{
  "n_kv_head": 1,
  "norm": "layernorm",
  "norm_eps": 1e-05,
  "positions": "rope",
  "rope_base": 500000.0,
  "attn_scale": 0.125,
  "parallel_block": true,
  "init_std_qkv": 0.0147,
  "init_std_up": 0.0147,
  "init_std_down": 0.00602,
  "beta2": 0.99,
  "schedule": "wsd",
  "doc_mask": false
}
Each number is 500 + 50 x the weight over the matrix's rms, rounded and kept within 0 to 999. Layers, rows and columns count from 0. Numbers have three digits each.

# layer 11 MLP down (transposed), 2688x448, rms 0.0355, rows 1198-1319, columns 336-391
465595548553562579464617496594525494522538429595516572552556502451529430525567468410693534514549448463452407452613488509445531488482458413482542493474476493556489525515
549553509449534479513465494451497482524614484513528393515486529493418449490510539456487532630425506537413507519398601421400574369498518517519546507474552668418481465559
580409498590477512524498501530515518492558438520527461486452556508518459533493483473420492510623468386403511513448427446588521483441468436491473484509482486465493434519
554531430542555531575547547513544546516519515507506534538465475601461484451570508480537483530549476535478545565485487511544450463443550547524445526524513471469504493532
482515470406535429474580536412479508512509585521401485545494444448498589464449461524406419546517488521489406431416542470436479502511509540469493475423566479481452500650
550523425505498553502555500487619525465572486492514472576538557554494444511516470523521533618412428518506384454491401472527590351491539492487522492459542425555442502517
461517398521523561539410464393486480390354459530439463515548569577589615443505495554513499512401454532554455403571585531421479416518509590440580483569476490462480458546
515513444560455536488469418501476508482550538537485444495522536467525564564465491529507466528497512579593521520509443412535504516489550506520488507481476572418446545523
404583440506478492438526484493453554483659463522498466496511596522534506459420458463570461454480494457464423574559550501525462535545507548518465485450504463476443500459
426386523538453496393470510460448420505534460422552565489504461513449492482503533504536518504614483386471565453449478517517425396462427503562413510537484592537554540543
551527415519449530492598503420555459560551561502518464621482470462394462613460454494487573447538550472420470525395466514489523469611507387569579524576424592476585484528
488554521488495419479563554538522500522541470502560430430438428452490554457497565422446567588506487488559466587534441495464387550419504479486379430391543504515415460413
507529526521468480523449435495509417487434562480499517495461606393462484554473449531527649401562501443467507530590545436432588526538415462555516632407466433582625663532
529472509477458535458535469494418432475464579522447501451445504485472428464543542498629527541498490554474455438444464452529449535512475472378509441450542493523459498515
486465378543561521468455544557521564505530536479473482471574454494503538454519470505625511514487534472543539457503519519496532505433489536426585490497486508477559504520
446488590492522551493531533527493564540541490515511446462524472483478395550549562570574500478545508500492430499543484545611526462439610510479464425501458460567403510504
500558535397491622470435520453615429484473513499506541474543524456506568398490399490553485490523483434519406516457523416521563522456583395431579546474468429451507531537
481487413459521485563510529500401537510502456498496430401525465593558483431443613523451465548439433549485447435449531485456415593562544460530402426568481500523582549534
423504479469372445514444569552442381481499418572449492537496444461437479425448486488584531380474547505605527492532471537527478574558512487482514550493522424463498567513
507479514521437556480486484420453549467491512456451437479524467461518539488486496418511473452429522529498527487395494492576446424536419534542408497511388459531509533489
509479462538498471422528473531470535500513514502454552537454539500554481530401450543474527503455506444544602495462490520528518481527550493474496513529498393517479547431
513511439454529490408566504399516476491565451475452567597433577447438535623442360496535466510531568466504471419495565524492537572570537564497381497476491501508458478470
523504541488485611426480564528433520536508552503487466495516607466499454520548612492640539451539467445521488557522489438398535419585455411484598490476498515477472475433
572461482523481566428472446449425379507504530463478486562572488519600481538525572521547507584473510474541563437439523341494505595401512530419484523533552482537367564548
591471556420638492490475538500487437581469559464497467422534443501419373470468520392503444453631514484452427448488424553499546405397505434484415439623517588458469475553
426495459476481548472456594475514504393463465448551561433478562517491516557511443507549575542521507532554491446440431526475517536496550394484478489533509470486563549461
528432560405491548453453519450497562556439589511608498484465524500449458561483493572556487422569527482584578504510457500450617485565527467512571544470668533454458458513
442419604505520511553487507416562434575431460575542528539443511587447570429477561563445502539490449576531495426430551540518535500522525539475405490476454503536508531533
444510590513552503456448503482561499475528476417492499477547468411426422560495505471548506502522592544511480540529396434437523467518575506517505465510468499474483512368
520474522509475542464488487488488446545458579549487539513474467602524501545535471499461550444483481484455579542496442470497479487488529433520502519519571495429532423542
483496438509519529355456534396481530437551513473534632494542538399477493499548451424452498437551504438495492509482433459518508498584438442450593487496555459493552515491
578462538512425429508474463453403432504479464496476458580524510474583521595384512558545538483480514427536599508428478536530480555581492495491519529540419495498502506535
410512447521445552467492546487463555564522506581469498451499561418476570523617598480519546505584536439499538520482341552575476565444500542553552507601511539436565565440
545487513406512505552481499472502556492430488471488558493508516508587467554539551546415470535442509500519579387548461473505495464486505523481465514465465487522546473524
455516492517556542504559574526518505530433531467552586573609436472496581481503641501435499545516457396576508573485560473512558495552504528494461556465471583529537503492
552448468547563529527503493503565524534480488509521494459531526503425583441505516445530525475464436352565490529571464549539460534475448478481524516524578436471569481490
466467410552534654499563534586524553618518479505506466605448552448546567518457517565500551491515524508501474614420509521520487519417498432596445555505516477543477541480
506442554492466494519553487531500520482582561502516550554514454432490481470502531477633501500525562392505467430500487486478470543506472558484526422521462512462415403485
571552462532487423515545536479513518499483449571443470429567591586510483514528524564677484432521418547498497521618556533477518524495552519588507510443500459491463482550
571512522545399546564527408539501571483386550502489468502455662531522499487584569454330342455579534565496461497507470435464452569467550470550494600528521530518499502606
503505407508404503472473474559442479537544576499466503552460491478501568463517560519522539558458513481504507492500473541473516521579498407449514497474590480482489484458
455512497473532458473490544527460559421539448457438506521509556476431450514570513443586485572521502540468508458463533491531575456517428451475515590496460510440505522471
496448595384426564529524447521512505536523614475499519499494466455433523533475553513479528448514528499515457546478541475447471477476535521572489484512602534499530455386
526507466552508521514609447490503570464480473507574529509507511473533471545518405456547529531446511480455486500504477498562567508549461498555505443422568453495477486411
539482465528555464517487552491511468431468500537505569435616484542491535498424510530601554548487506436594479528509506449506481546475464488488494515566489476434491519515
530497497464511506552441490419518535496482512534490509525512434448439400542512496561565472515519547518467452476467522510555437586557348503529524392575474507398425514489
494459529470443507550415484541486501571527619487522464431448449511512530538536576483501602509415505514535497519461510492507554571563459446503474460499442537516504486366
491484526489435511570549545435433466543453472416521465513478474466461525605529543531515547448458516524447514486515577507520538430486507471456455493491555546531484420522
445515510517425566494491487525484478447505550487608481469497567434582408455541517516648462554522562508423455504555531518473507500489479515485493443617501451577479464500
517447503449451516540419555546542497513443591447559487453453516475519516423544471506548501475528562496523544463470397537499478458574478359493542529461526522545553431415
479566463451589526442577516541519513558549578406486510411533446455532496460483481495503468528445480480448568517475542481534573449564485533537450492465561455506487517479
492587488538467508472482472463487466556485574531584494563438463549426462447445521540484536547477492504550501508544512533461470539524456509465516456480498538500546453435
427571403464465434456484457562576491470601536638455441461485458423501403526495523446630516528463573601397422384451529516576345579488592490535505467536525606514454581461
475546546470501490463608514508467489523525442423350549445501503418462523508482470464455508552446523444599433523446499474563452438419628521537534451498583523440495556526
513516599587421559491454513515513473428526620551512480526392530417514555588449436598602502456459519510543549450563474452531566473482444541444481426528586456383488559527
535491504482500582430444527393517516566496587441575494520489513452442510473432480395577556502469526446523447449524469446501528528512529489548474549517491557453563494443
495529486509520612524457463486493491492481454543491459464515412516492484567512514572627525513493531451488541513527492535550412429527520484427441489442550561568492537527
456617358538400428565534458481552513613451520545557457523529538500581491454512541602510445450518551598383526530639539533425546476396550453488463565562392591500437505387
515551524470509501493531500477463451510520503566489453493541480535494537495479488459638413439413549512535384497545452476536537509512563543500502535497415490471516510463
511589560512435406499482438504427631516497393550458472460515505522528475465414445567497599476527422489535474390564395432495468515468547439438378527474458541464498477464
418579548467503474533443554494512504512488542503549514453578471441502475577524514456520548420508538453467499470450621553454568472519494443479521484624466447496534538507
443543490444450508506507450552528444489472575583458441521470504546413528555462501544483494426474461550474482731542501552445463493567568542448552475490568629461508468566
547520502443415545577434502585489577613400471483523615503661507406509548520502456477515484503476447508596475516544514453480545538479455443467586524490544502531510546494
441532624404438522486502578468469516489593452480496500483546414559545483498465461487662530516448468587496530546431574558495388483518546561462519397532573537435480503559
471535494495436493504423433633571533450444548410551449656530454492515449596539446444496509406440428474577491440545502523369497565518408544542431528544562533543557474535
493448461452478437502480488467484445522533559484402500474490525549476509486491511486680507486521501507448506516552484533492492504512516486475453535517560532444511466499
506561447575494486511461568445489460469489589481566524445366519500475531479523571525423522473553418508509475378562583652474591553600387529528463391487619465560428389467
513522525571470544554592524531516479496483605459507501532535502510474559470519502462541434477543524431420420558436539476435499491441384492512522465440433596404457470511
509476497527491530431630480504511445443565537504460550546383518511558542483512542501467474513505466471511503519530535426570488448529547484615460602431530497459532466449
486475526559510501461499568492542469450459458470497470526553532420523489469502572496491514326506496505486503476498533575472505506585533466562458507464409417491549479477
462428484594552486469442526518426470356485593534581469627433467514564596529450489553445476466587411501481558449542463480418471532429592505434476557526488563492515544494
494555502471474496561535521571497495471570510500513514557482439527479512564464477574502514550474488432468533467473444397507500546513437562591507509520519591503502529564
452493491440570468469431487546547515490504449533390469496525481551476458503524443560525422498537527557465510431617599522411485530558564453516431627507646414448495545497
543478522413475528479476490545502510473471495461508566475456471390489542507487522506561508452538415389593568495494434531458507464520496474538531501416573590485536525524
493561562490453536508497478478415477486491484428513444477507519559502482495614515540525472482574512513483510531523444543501522515490492555523507565507463398471512516504
512423492533528463493480530552473483451445520472534523489462436481541494528559480498542486450490525473517552470453513492530529534417483482545470536515530524536523486482
485550428520583542510439505503471497572549514515493469510497519509547488514461511519581515497529487445478408516469546517506569412476475481455527448490476504586479452471
574455497538506494501427497507436556518495452516556477453490513483536493503509528525544448494471508520542498463397518584529520546544521513524504510563538507406464490466
486472552470437634535431471551430392487445543471537487523503483420559439516472481464584533477574589402534429551492524537594490528454531427489547521519453531477449543495
471384472521588493518503441583517472583533538524533438567472469494522480533506526485477505393522444452545496388524486542453525475542393494442514424391408483426544502515
504527527471483434527465511419496540479471575488539507480473528498467522470503482363641503479532476544470505506538521536529469469498555511523604458546523504517489474378
616572462453425488553447500428451472511562504457489491548486455449521393460514470541508439458461484527491519518541527458476532514570446515514470547477441582525591492545
479568508424566440476477592468505483508542486565563458440420494489469542472480430522521495535518607552411620454538469479461588458492450498400523443457441519430416453517
515532488486475510455533523493531471490493512522469497546485510523551504473431488576570450540497524481574487452518528464462423485530436470515501553534490564516514505449
523627499496399458479509502466495474453492539510589597468562587465424517446525509539519497458431521595563576521583522486449563592452466454488385535530557459443484499561
487463464481517503495529527486493489565413444460516534478513438520491471501551506485488514509501478510561424496459492523497498461548484469520516537536493529468510479453
542546456549445534534510477441507466530504533407503458445427546518447550498518528470436566453547566550440625536505507456481496491533485458543552577536587448481537477469
486558522464426553516551506497454496514473563467481498520501465492443488539480502512580425488570513520429460507626528495501541431507477452580533516553444550458474545476
514520463515513495433510480518463537483581551455517536451529513475537428502570500397548485445474486483545502431518507441542567439494526523558440466508541500488434485496
492458492564541448438566542601404486587483421436369496561553409461512528449454480471638501567457490499515493579511425527597461459543492508562531453405460395498453501519
412492485411460500417568446426453575542510533442399595534573432523547504461530382457465566542440585466537426476442468451509585413442509409477503552458528514607462603485
451494500545522461515466501519543511552539529494530458551469532556525451475503569479633486503478535516615481517483538530490456469538509519544524479458622583449451473480
471494450468515489531525473520444538548568446472379486506432471539523514473541490570612541474561520476453479468579566585464529456545482533565481519505434505474509434531
611385455482464555500500441537537589533472512538432498498349484474500532419442544551492507452604439496518374559508583533487501457540601491527550514450548423525456529482
460463516544539489584513567498454406491441532500454506427511434498411506547424574432581478480511472482512460476421450493530487469493466518426494538454460488399492426504
517461434517585491487629517405513565571527449501572530451527531489506442384578556460546456509442501624535463551443544542617480442378508511573459476516410575589444461557
544480429538517490525545498576584513514422489490569576602479512486458583502476462577516526475418454490477526539511561498570511455526444581581541492551518494478508452573
533490493447542547457504428439531538488486480567487526507544411421457540526538479490567595426544514435509542421566529430499586411467522486517589519492583519490468544578
434512488458474494484583501560471454558534451453423522520522507504513494506440493530662508541488546359486483511525464440577440513484463495583508529496493548490522517454
581485512479388531456520439490541500556484545586588544545564400453578430506557545471630506543488399437510455463463559552499450441499596549580528454495320549446495564418
487521553478450591526414507505483465447497508365491458505558465497451470527486478535532555554551503508478511436544498460550541502498500442545485516476479570508511515453
480472573409458484447463522468464474525470568488462517498480459495455523581469473480448508412494560444563553459499470465498545383524470441425546477501562449477464470465
542449445520598572433486543490543521562506548503476542496459557503552533519565485496579506529500517590497424395548439442479452469541430517432508448427439471604463470481
432472498517507471535554520470484489500482461512506510462517424540528492464521581504452550481470508492538553478491399545429581522494471424454481478425477428546594494464
521574511556563499618474556442533550520580456364601565488476507565508528485522531421496434529523526480540481607488585490546460450438583457496438484413478498537478419470
507533441537519529565598485500547449513435551491485458496448431476468450461499517500509525522481548500460523595530552506457476486566502469554507621514501485514549480486
460498533552519523460476524517525488469543521476537472470461412465449479483464510364532526475594469397565555537581530515430529554608491429552483523488485412474503555504
450455591541426522487466677567499501518459524333492532629435549511564445539559465451656466582480530527517538476452451534404537577478553439523526492474518509408528431574
477503453473511534557510471476523529423506470498500526454447495471507483503592562530522585473538490531503518552401511546498520543444410497527542479518458604487504533489
421516523439457512551481495412538541514526520556464576456447475613476373511495528479471451484573463491582483483525492538480520501522529498422518505491483429421542499437
434479465555412529514533474506403550533398497511493518508465430455514537557606523518597455446455418532534454478482439463588481452423465538499485487444563539487511515494
470534523419480450551504511477486560543497475488473492484463463476526517566487447561522472576437527599510512437435531529530533534577467520550492582541491516471520457433
424523491518450532499382418337405570496501380558620451576414515445469514540422533486500475471493488494447417447453532474489475533538402545367490327424544462422500521342
524450547524450464516598549529463468408485520496512529520546530548589550495546505475594528496502598490517542427480502486542490515474554465584586507513453465471485482469
458508555501471507519545457504412497441451530569541457507516438490467501462505461543349449573490442488501509413424522461519568524488505595538513591494472474438462488555
534477534498516495403485565459523411468513425466403466477593523504517617372522400473629524537453417462521481528416579495473458479422392542535450350576340417482390505512
514521538469510584450470504579468489446533412524498479555499499492478512539506505523584506527570488423521464467492404576551493540468504487478485536480500454448437516534
416549474536475555476479488459514524512529589375537480643466582570418617500427613424604566595362485569497435396539577618422399469503460624514474447499597444630493540560
477493570431462569480463463511545540543480508477516526559448465570499526442487535547540534485535464430444508498482528460472532445595414448502546428515529431512402483440
492547517461535569523446589556507547535523536525512498506433509585434555488587521476530608495553525475456495456509438491505463485507465445496445544509577458489463610461
479487466539570511532562479593500557460514488498528537569549444439615511509520470566581533580478498441595529471529481453471575512462529450438485475521407525517519544523
490564516514495515493500595598490498357397606383444449465485541485540484442401571454499526561486466514580529498428514437465520514433454429512445466558428531434533471610
# layer 11 MLP up, 2688x448, rms 0.0423, rows 1199-1320, columns 336-391
476590422521505654474496461489556427537528463587440554473353526442489539460474551542539452469493501470405553566520533528483531511483449512595454506491493437508511530581
467530461426549622590488560488452455488471467529485530483610440501541563423552455465559449480482533595519536477562465532464563482457532521545522512451419526519540573484
459521530562497458541457510418475512445473430458555438518428505467562535514477466500499491492510464483483506551481503497447490571466509527474483539521477504507484587590
550499542510507535458467579575533509498523475442602477535448512513485445495540504421511539450493466517487506572528482570474478485494592476548438516450399511586506492392
586462481406425468589523447453456527458538493484480506419485457469528555481496499570617509437562513513450623571519616565521501523493423455496479532578548472496529563539
607455549465402571516475447539625473599526441512434504546495471610569524493365537468457444565488486649538582501409542525480518479422485466517467437462497470544522496370
477599524555436478492429473470499536544488493425553522528522541585417451484420515396496498407452496455514526553469466515392509500527457425490529503565513342584435574501
529514595568430570569483447460526536493385581527623534422434458457510530518462488489506486569465507584501495501430439507551547413553547508471506464538566513498557523553
528500539529480526475393572559479617493561446518464461567517446612465474525488483423528420577563474522451513553517618415472520489417551494518523495459544516517472502464
546508516575611439514552492484465619531418507443537450503394563510520543442414465429500521471516466545457554528501406440543470525463512580612481539429484415557452541490
491522486563509400667411479437460520513531381521503447511539538485462496555415536529564522503582580517506534534485511434582473502469396505538593525552463451554535582477
527506520502613493533521477441607521505371457617577527437533415499479581478471419526500497646517575520403482493505538527486478530439476421540489562498562595562463566525
444545566535492474559561533500595514519539458471506516541496553461524498539483531529465519409549492469447585579521499556435518491444507555526549605511467485426521510480
518538592524443510561533491456469393520462491527512511553433473461488476525443543449470543516533468537466505517514467468517511459534561515492439491506545383456477520450
520487493473505445454574504413503525623443421565464512534410526503562526514507465479489624532545602531451596513550494459549401431452460527561513445508490457538498517416
496431459503468522559492518473477472602534464574566586533368434482546491421517609533539468494514502540475633486536429505460525478547533451428487560465519436447473512501
456546448458449477539477483556498561622432404489541475538540461413457496456450447396550533567478547527533518515496431517531389425456480559592474561495528552531405538548
510483543536479550535555479454509500450521552519594489461356488527481563427560423527473447532467505550463564590527545549466468484542543581436463487469449589471543520508
493557525468522425560535530532557448539425546542540435508529520513506520466545499572592491498475465497485636562449627478477430480435435543476481513394532516504523459401
452432525541450573591449510427474454490527500467527415536436436522500469499458473479493429518530465512448470464464446493354510465477499456560511553504460475485473457541
497503449522521558531548398473519457523519316505464483414464425501519441521495531463551583510551586554484580500420486542539525561507574477564499517356424453675543509497
518487441539449391538494481445459512534521491472515486591457463584408552420531496530462465463602455493452548498510543472487446439504385503497480491472530489423525558604
484512559520498532444433546459435623402548572545593503459584465551424521496405537480530518358412478614403477522538578539485480519558498475524553577550467511421510548433
474501499486373509520498427528472511450586474501551441559540490489497568492478522601528524528479505510477577485598593451425481527594535622484597572383445500474529517451
654470451499460496496531408446481498578561466524468547478495438489560522464452482506533575467460477401518497576537466463517481473546578450503422563513439463450521509575
486562449494470499512481506502501557604534488545449540526436560498552594436478454473517490493513550376488485545577519553515502418515543470472528652471511540570462572563
564488587527524524477489470469508481508453384555462416494483412605451483494584445413526465506569546562485445470503432399429492460547555482446598541518553466471517545465
585478527530414444477572440481515529505546456617475445442353543522487470520477497477471505555519453446500486451474548510431496513476444453434482516490618442464486528591
509619469484592506589535443512556556503514365488546410469478499449515463442478571514477542426526488543510424453445533520423505541433520482409479465499476494530549513503
537436522472434493513553503460437423579562477513523543579519501540479479514462561520529474424572527535544482470593524506489476440513582533500546573509428517484470534447
469557478542491512527524479503594465529483528469493593476452549518479546424489473451558374458449492517540470563535536555505524477419453634479422523457521473519533513373
523461568494421473623527514480498523502455411482583477610606478520447458536520475484550556430498553378552495474515598464420456456554475498579457497567465464474475579451
519502488486446521545438558515522373548524465545536503461463445500512523400407477466454482530602492542547528556421529482508502469475519473490487544500582481496503524487
520515532465476509565502457494523455475495537580500417524457511497433486519503425516479489536491524508395509536499520596459461479447490382525571473511515413469470485536
459585467462484447495524525455380433532501483508480543370512542581582514411526533555510517483469408596433522515503543429444496457516494489477562497441507538508571479570
464574546492529577574595502390451553507548447514450404389571517670561481517551471510558499424582487581532523507525500457486418475543543607498547527459564448550545553522
542534448532482522485468493373599446432455477516498492504475591538471505492432537481488524501480476491539571526473457484474459489492557456496494632513522452551544520475
473465573512608480600515497604566535541476501400513571562400441422426528508503511542479497543501533506442491521490473498474515556481422472518519467537434530462458476501
541522529476485474582495518465492452467529452504549525430560595548516607513464446499553467479541491443515589583461513532556382441417486527527560436485518355546468429436
432458547570597544521511539460573459523433479556525538524472474525487504542543456458493487482516459463527602542472531536480498498550493518493515508561484499504512541593
564492481504511546555508479505447547571504514555524454456463409489560505522508567524498542437441474484496477479559492483511463462559604584508516454507537479544555500414
466462532461538566494502479453447451465566496500541417521495461532441517434492478588495452617486530602538445466463550460540477519570411565460469551466447501567550526542
525530476443547535505443539503601515540509481504518464437496468487470506462369559414513431486564548611492507543413469434486585519576470529442599596478553573508461526449
492457493476422508443501406497533538554457447509545452589468531469544480531526459468420510521535455540440546515462483472559502417436594561554464527400480494541446463526
554501593536506410486592617480454426573537505572477517545441512513427516483451511372472506514505535514556506501474475430560570415471546580530478509500485505497527528510
440475555450436476482448484498505478475572459481572446545473457535408495414472519517459537563522531635488434435441489575516362615488459494610491535561446504482540544446
541454440473511397514474454500558477490459569600499565504413541557467519439506458459507546512473501485517463507491458435499569559492525523581508502458441483477509492467
492487551425526411548524495552485530589524596561548532503521387608486521530498557527502579516445506523503536532452466486400438529500508472537504497503459487507539512486
396495567508509493533554537455490543536477493510449516465547501527445483522522585519466464552545450499507483468478578434474503454563553590542490432596483495445513541586
514500451528424466546482491538490502586463472478440432537569470527555505464467539453485520579481570620519534476465408508467534547574490484490526487489398458549509457612
501469536500509536441540516555530468495496395557472453421548536418547466602530584502552446523541487558510527513478540495540486452504520503500550489494485559517538508537
536525472561524419535583498470588475444397498462557507492505539580521488480401489590491518521536533465523553456511514427509485450527490503588529386486412479555511635609
476595543528547485504446496496537564554479481546542464514462475420447527464460509550543416480478461562336472525578525462471487555544566461530497528459528468520484487530
557459436486484577437591455478533530529472438486498548353488464492455480527455507434580462519521518504520565499504479478460395451394558561589508550433569501530493513514
478534570450497524530622482422526546624444471569448555496487473570462453506528590495506503506487487530495506500490543595454546544472492518516519497514544506471509520546
483540492498514554485543466493588432516525556466541508574431463473544629478463479571495466454478499527474497477532547464401524447450384533571521520540474520513557535486
462519606495572486513449491503519383446450546533521529466459470530403459528512495472485554481574462556487563526431512450513416436474432577536483439531523353486386567568
472497481571544517508489508510522574516494512494559524485493559480429530505511532454507506549506471479462565501441476556439451476447481406501528467486519488525423484471
471527458597459477510438492449454531505463511570542563392388518538500418573396442512514368552548459487476496565523569582539533463480514533409531532426558493446501576453
634519488448509524450575528443530507513447524466439463546433531470510504419471452539475434585528472465561439537525455429542508442485520555590532432486467463475493540491
610525502512593525437507443537519551616523463507507532478501440494412593432500555460562417506493519495409534508455490474514377463555624470476506502501426491500519520553
494528623536564502532554462533536473523466434589459454439496430552543531551463459494532452586519459488453495422462559474419413577488547527493531400509425497400495534537
506521501498542571546450465495571508424534501388497396495497573533487548574428513566537497578547535447512525478501458512465493460458512475475528487526481505619517453444
496491471563531495519524533505529461523526582651500456484483513605495513442490463523533448498558448468551467524428555454524464520471578547493539459417538432454500515495
521548462486523454633509503472621498581511462537488572497516487533599526411456569521524440529533446601496576506525502408575581572477565524594493455409515423511476521480
541611589525558488498484576587580429503446455525410491541528558531506540510537454350528343541488392541514498488549480455427544480512498480481533510567498533498521506537
450502448489547493583462497372503519530516462499471531482406347562547441548496498553488596534400513505489573520525505434475572557522515456528459575502495414547507470428
499513546430488502617460459500554523602502453536557445468558512499405510545433456491469450484461503493426502563453580458431531501477463516459560450471507583539492514482
566569463528569530445502497506446491467478507553392519436472486526414531448442438574557433481518440476471608487562520424419480538508497494517433476458442490510486555619
481483542474502614548619471490569494558475495557509457392437485520437432431462468482542521601548575575439478556424560451453525531450438495558516464508546423537487469479
556525495472520556450471426508475578548469458447485472412470545553491454478509433415471547432508518579445525616480509562422443525407534375502469544509491512525496497524
599446483485498450558507422474511510512443547449529605513465519435495566445490473518481489556461537449519515577497466494547504512482516547520523427508420593604518512526
507531542545451509552576500554460468526557510487473538521351457641507556548508552557503415467481535388526482513460531562478405510665532449509500501482442519484555455522
513439466487544502538538416483528514552548461560536527529514399454456598483476456486502493568487524471509526465522573448424523547528436513478479461503544516426445668595
507571571510501475470553515511458532511608409456435573448458549482522425505381616524515458466613484467497508528582548580485502546414549550459475450506461506504502557492
528503464492398446471507490442445522566561582566505484516482473429505490577448549422456456611483613631401482486514546431501516491473587499483543484499535479490456529457
468496555518401572523565433493593452491526560474432535486445494476497517469542563553501459527554473465452527583561459429379448481477584572493546459536495514549475550545
505510455475551458457540572546561498446455479565464507445470529536348481485443486526495551534523510555481595563443596408480457557439463469579479481527514494444519472452
485437382557449536409491486440500414509458467499521521424512389485521451593400586534558496611534515505553573394495549537588393512379459496511504495383404551455525559543
514486495531519576508479471470560492585470464489469522453504472607463497396471418480631478533501546496383528540540555512513570460538490485557515536430635413555437555387
501487548542488431511570431517527634484527438539511562475468516479497540520487556501504500503526527430469503472503474481577482504470566581525440510528546522483483446456
529568415448402522576497397578496470559485472544508584510458511450495530538444440552485617469577480587536512628527551541507490479518509506441482613466482517486550500418
549495540550469466556516496517562461537504518490560487502508558500432525510433540534478524468501506468532564550430515522448444433411500518481449493510499458528460492446
509476448502489513568535421514527447489526533522482545578511468507535495424367526520501502458503441464451496638494491446466549465536481507589544470483374515571517638504
531630464467536483549479540448504529532509478537465498381485452474490499519451578540470417514477559675582495488550517382522498536460578438560543421440432411526538439498
544508499521556452522484584513451518490529470598448515492472549567377468443388549421533505534485469605486432499444503417393588527470456483533497572450567507456455608493
543475529537566517540548468431476384528469407522563474485541541523475552470488549497509577612512508494573533503521533436473548576477503476470553442412463469609485445465
409474525500509502504468497480505463490487523481493488507439419476506509375495484577479547515543516454510569510406425567498511519538499453439516454498536523581554477495
461544513504577529508557518443623429463469410589540489431537551496396480568436489585557443465495496663427622484540403460451593547559520390527589465522573523493581519554
495557450435493378589487537510574435465551406618578413469398562560459511506397530521508501512486468531548507530542534575534511481590405606543554485510487560427542509489
478495475436492555466476389538500397526521421552519535463574606506575583521441457548527526490536498538468586589473465450523529510492612513514499488538454458569517480410
424388504585533541412468572532544558510551471549421556436480571528445447522466513392541495520529630532457527465510453439536510493480508484492403526544520392384420568485
552551544549507446523566512434547553491539419469491376516566501612446480486479530579520485485513450520522445430457445460424490538464486540602486508457516487417459505491
577553459472566444545575453516486525553535438485514523504513539540549548471499552564469527527609505556510496604528590466492462465506571583500457536433456551464490497532
530526615507520530555447448441490506588557571483477496587531571504448641492478549409507458393472483501397466516570527394370577462473442504547460495519507466393496481518
552530572567533533474478478462433508553536515463632453434473433522530481492483490475486522628545513545510596519441485444471459557533510469412438577559482385541495598426
454499527476597611554422552525549434468563550636545439511564431478513493474501475386506458583528480542502563607501531468480502520502526556415514473430469424533519511517
490474555543554475551504472429503551568561518507468440404451490581462620391440455543487405483546434566482561517474549579516486529480518558477431508486481515458476543522
563504554556614475486493557489531469447484457451534502422492582549498522458437428510471559539482551507487536508495486484430544415404430452557510500418537416502515520572
553509502577396525490512461531494540591487450430528528508498504517495511486489545527486489505506514442472487537523509495424498526573489592537458424510451519563552459436
596505510496516469410563500508465450493545503611495530466493505527577515484412504486520510469511562501476461441496476523566476463432471473471510488519484483531508493488
541494499557457524547476433548513560449440403555567536524533489426476482379394516523563451540443527431459546584552517402519516485554569517452466476514596488418480598434
539528581519496458463551527413459408529425517521543492571439440574453518471455469494487511512500542568531401416553551544480408486520430571531483464532461538523452511615
542599490538472461572549377385532385604484487497453459465437439490450522525430431615494515531527525581592554481405515610448485543445476509504463464453580456566512566513
480456489523616478445459518484486537423539500441510520430552473447520478352472491486587515456574487513409522515468510374492473408444509562509515483532582411400579514432
480450554514563564517499568470423398502450479599376453492461503425515489509515478530546463555509526583491498489503512458477489555455454525474512446530519502568462494599
504480481551406500497545396432536454550502501547410486491504605560531453505503402577477482537555465544507538480564501510537480529516468499508476540497412465471547603507
592547546474484512434554515486548476518504597455535423567482501449522528461437498485473461535518476455518480502505415523383458577465541478447513468472538482538520514528
536547504561523547510568481461461507438538513512445525579566472458431519467526404564496472676459570606384486542541492514439459515441444508506492483573467515543557518441
527473531504402524607388492549538507533521432481572492461425573494502526489504522516505504544544505534487545478530542489419537518482544549516497578571467480540499443502
460457540453405454560534430516507511513498537460592456557495452430467471462502442545515418552490526626408485524518555488527499526440487441537511458478597568458502572473
509443480556540440480567534549510493560438500491478481387518515575432507532463425453495491580424525520466556481443464451514535487463520569548539552510521493545457471635
523518472504540496588478532472575467498522499484480458512384537545420426417488537561522470590468440515465510550488477481486491464555431547473498473383532449486535485505
553544483546489513480555504490538527505532488480507519495449580492468523501493515510545544432494602534431486542515529537444502484484520435500476469493595543507555571406
545519471455477607470601464387540463406535459514453471488461403520411592485558501452542496557561516455479539504496527378430432487536482537496516515518538503536442494529
514530526485615564491584504456549526550512504504537489482436457555529572434481532465529504464562375452479576461507515483470515553495427466497544594560507460403580494470
529429517559633449544522417541546515491550477449462504523542536495439567384462602364540386531489515534489552551471396513434529456525457438549505521474506484595495506422
416539519487555488486548534414463523512498455473526448558422505512507515499485566549464536538474493551537548454492504531446434453447511581529468602503429540531521528546
473545481561487535500493486422564546496490503493453553493542591409535421535482535492501399519468511452537505457512593508486463480474520587439507464466446469524529483571
505495536509460522565548525407463453554524424404497496467471552562493474452501467452468501509535500560528417565475477501508464478534494502646555536440479371524460469466
500533600574471485556525473475517548397508441587551546409437559513521532521453486473506537467567449493556498418558546521516487427493558599533468566432382540534494504414
542480538630545506572431517486553507512513420527528431546444467549493566426436448525492473532541533451520458539517411423540540546472651447624544500564456406451393529470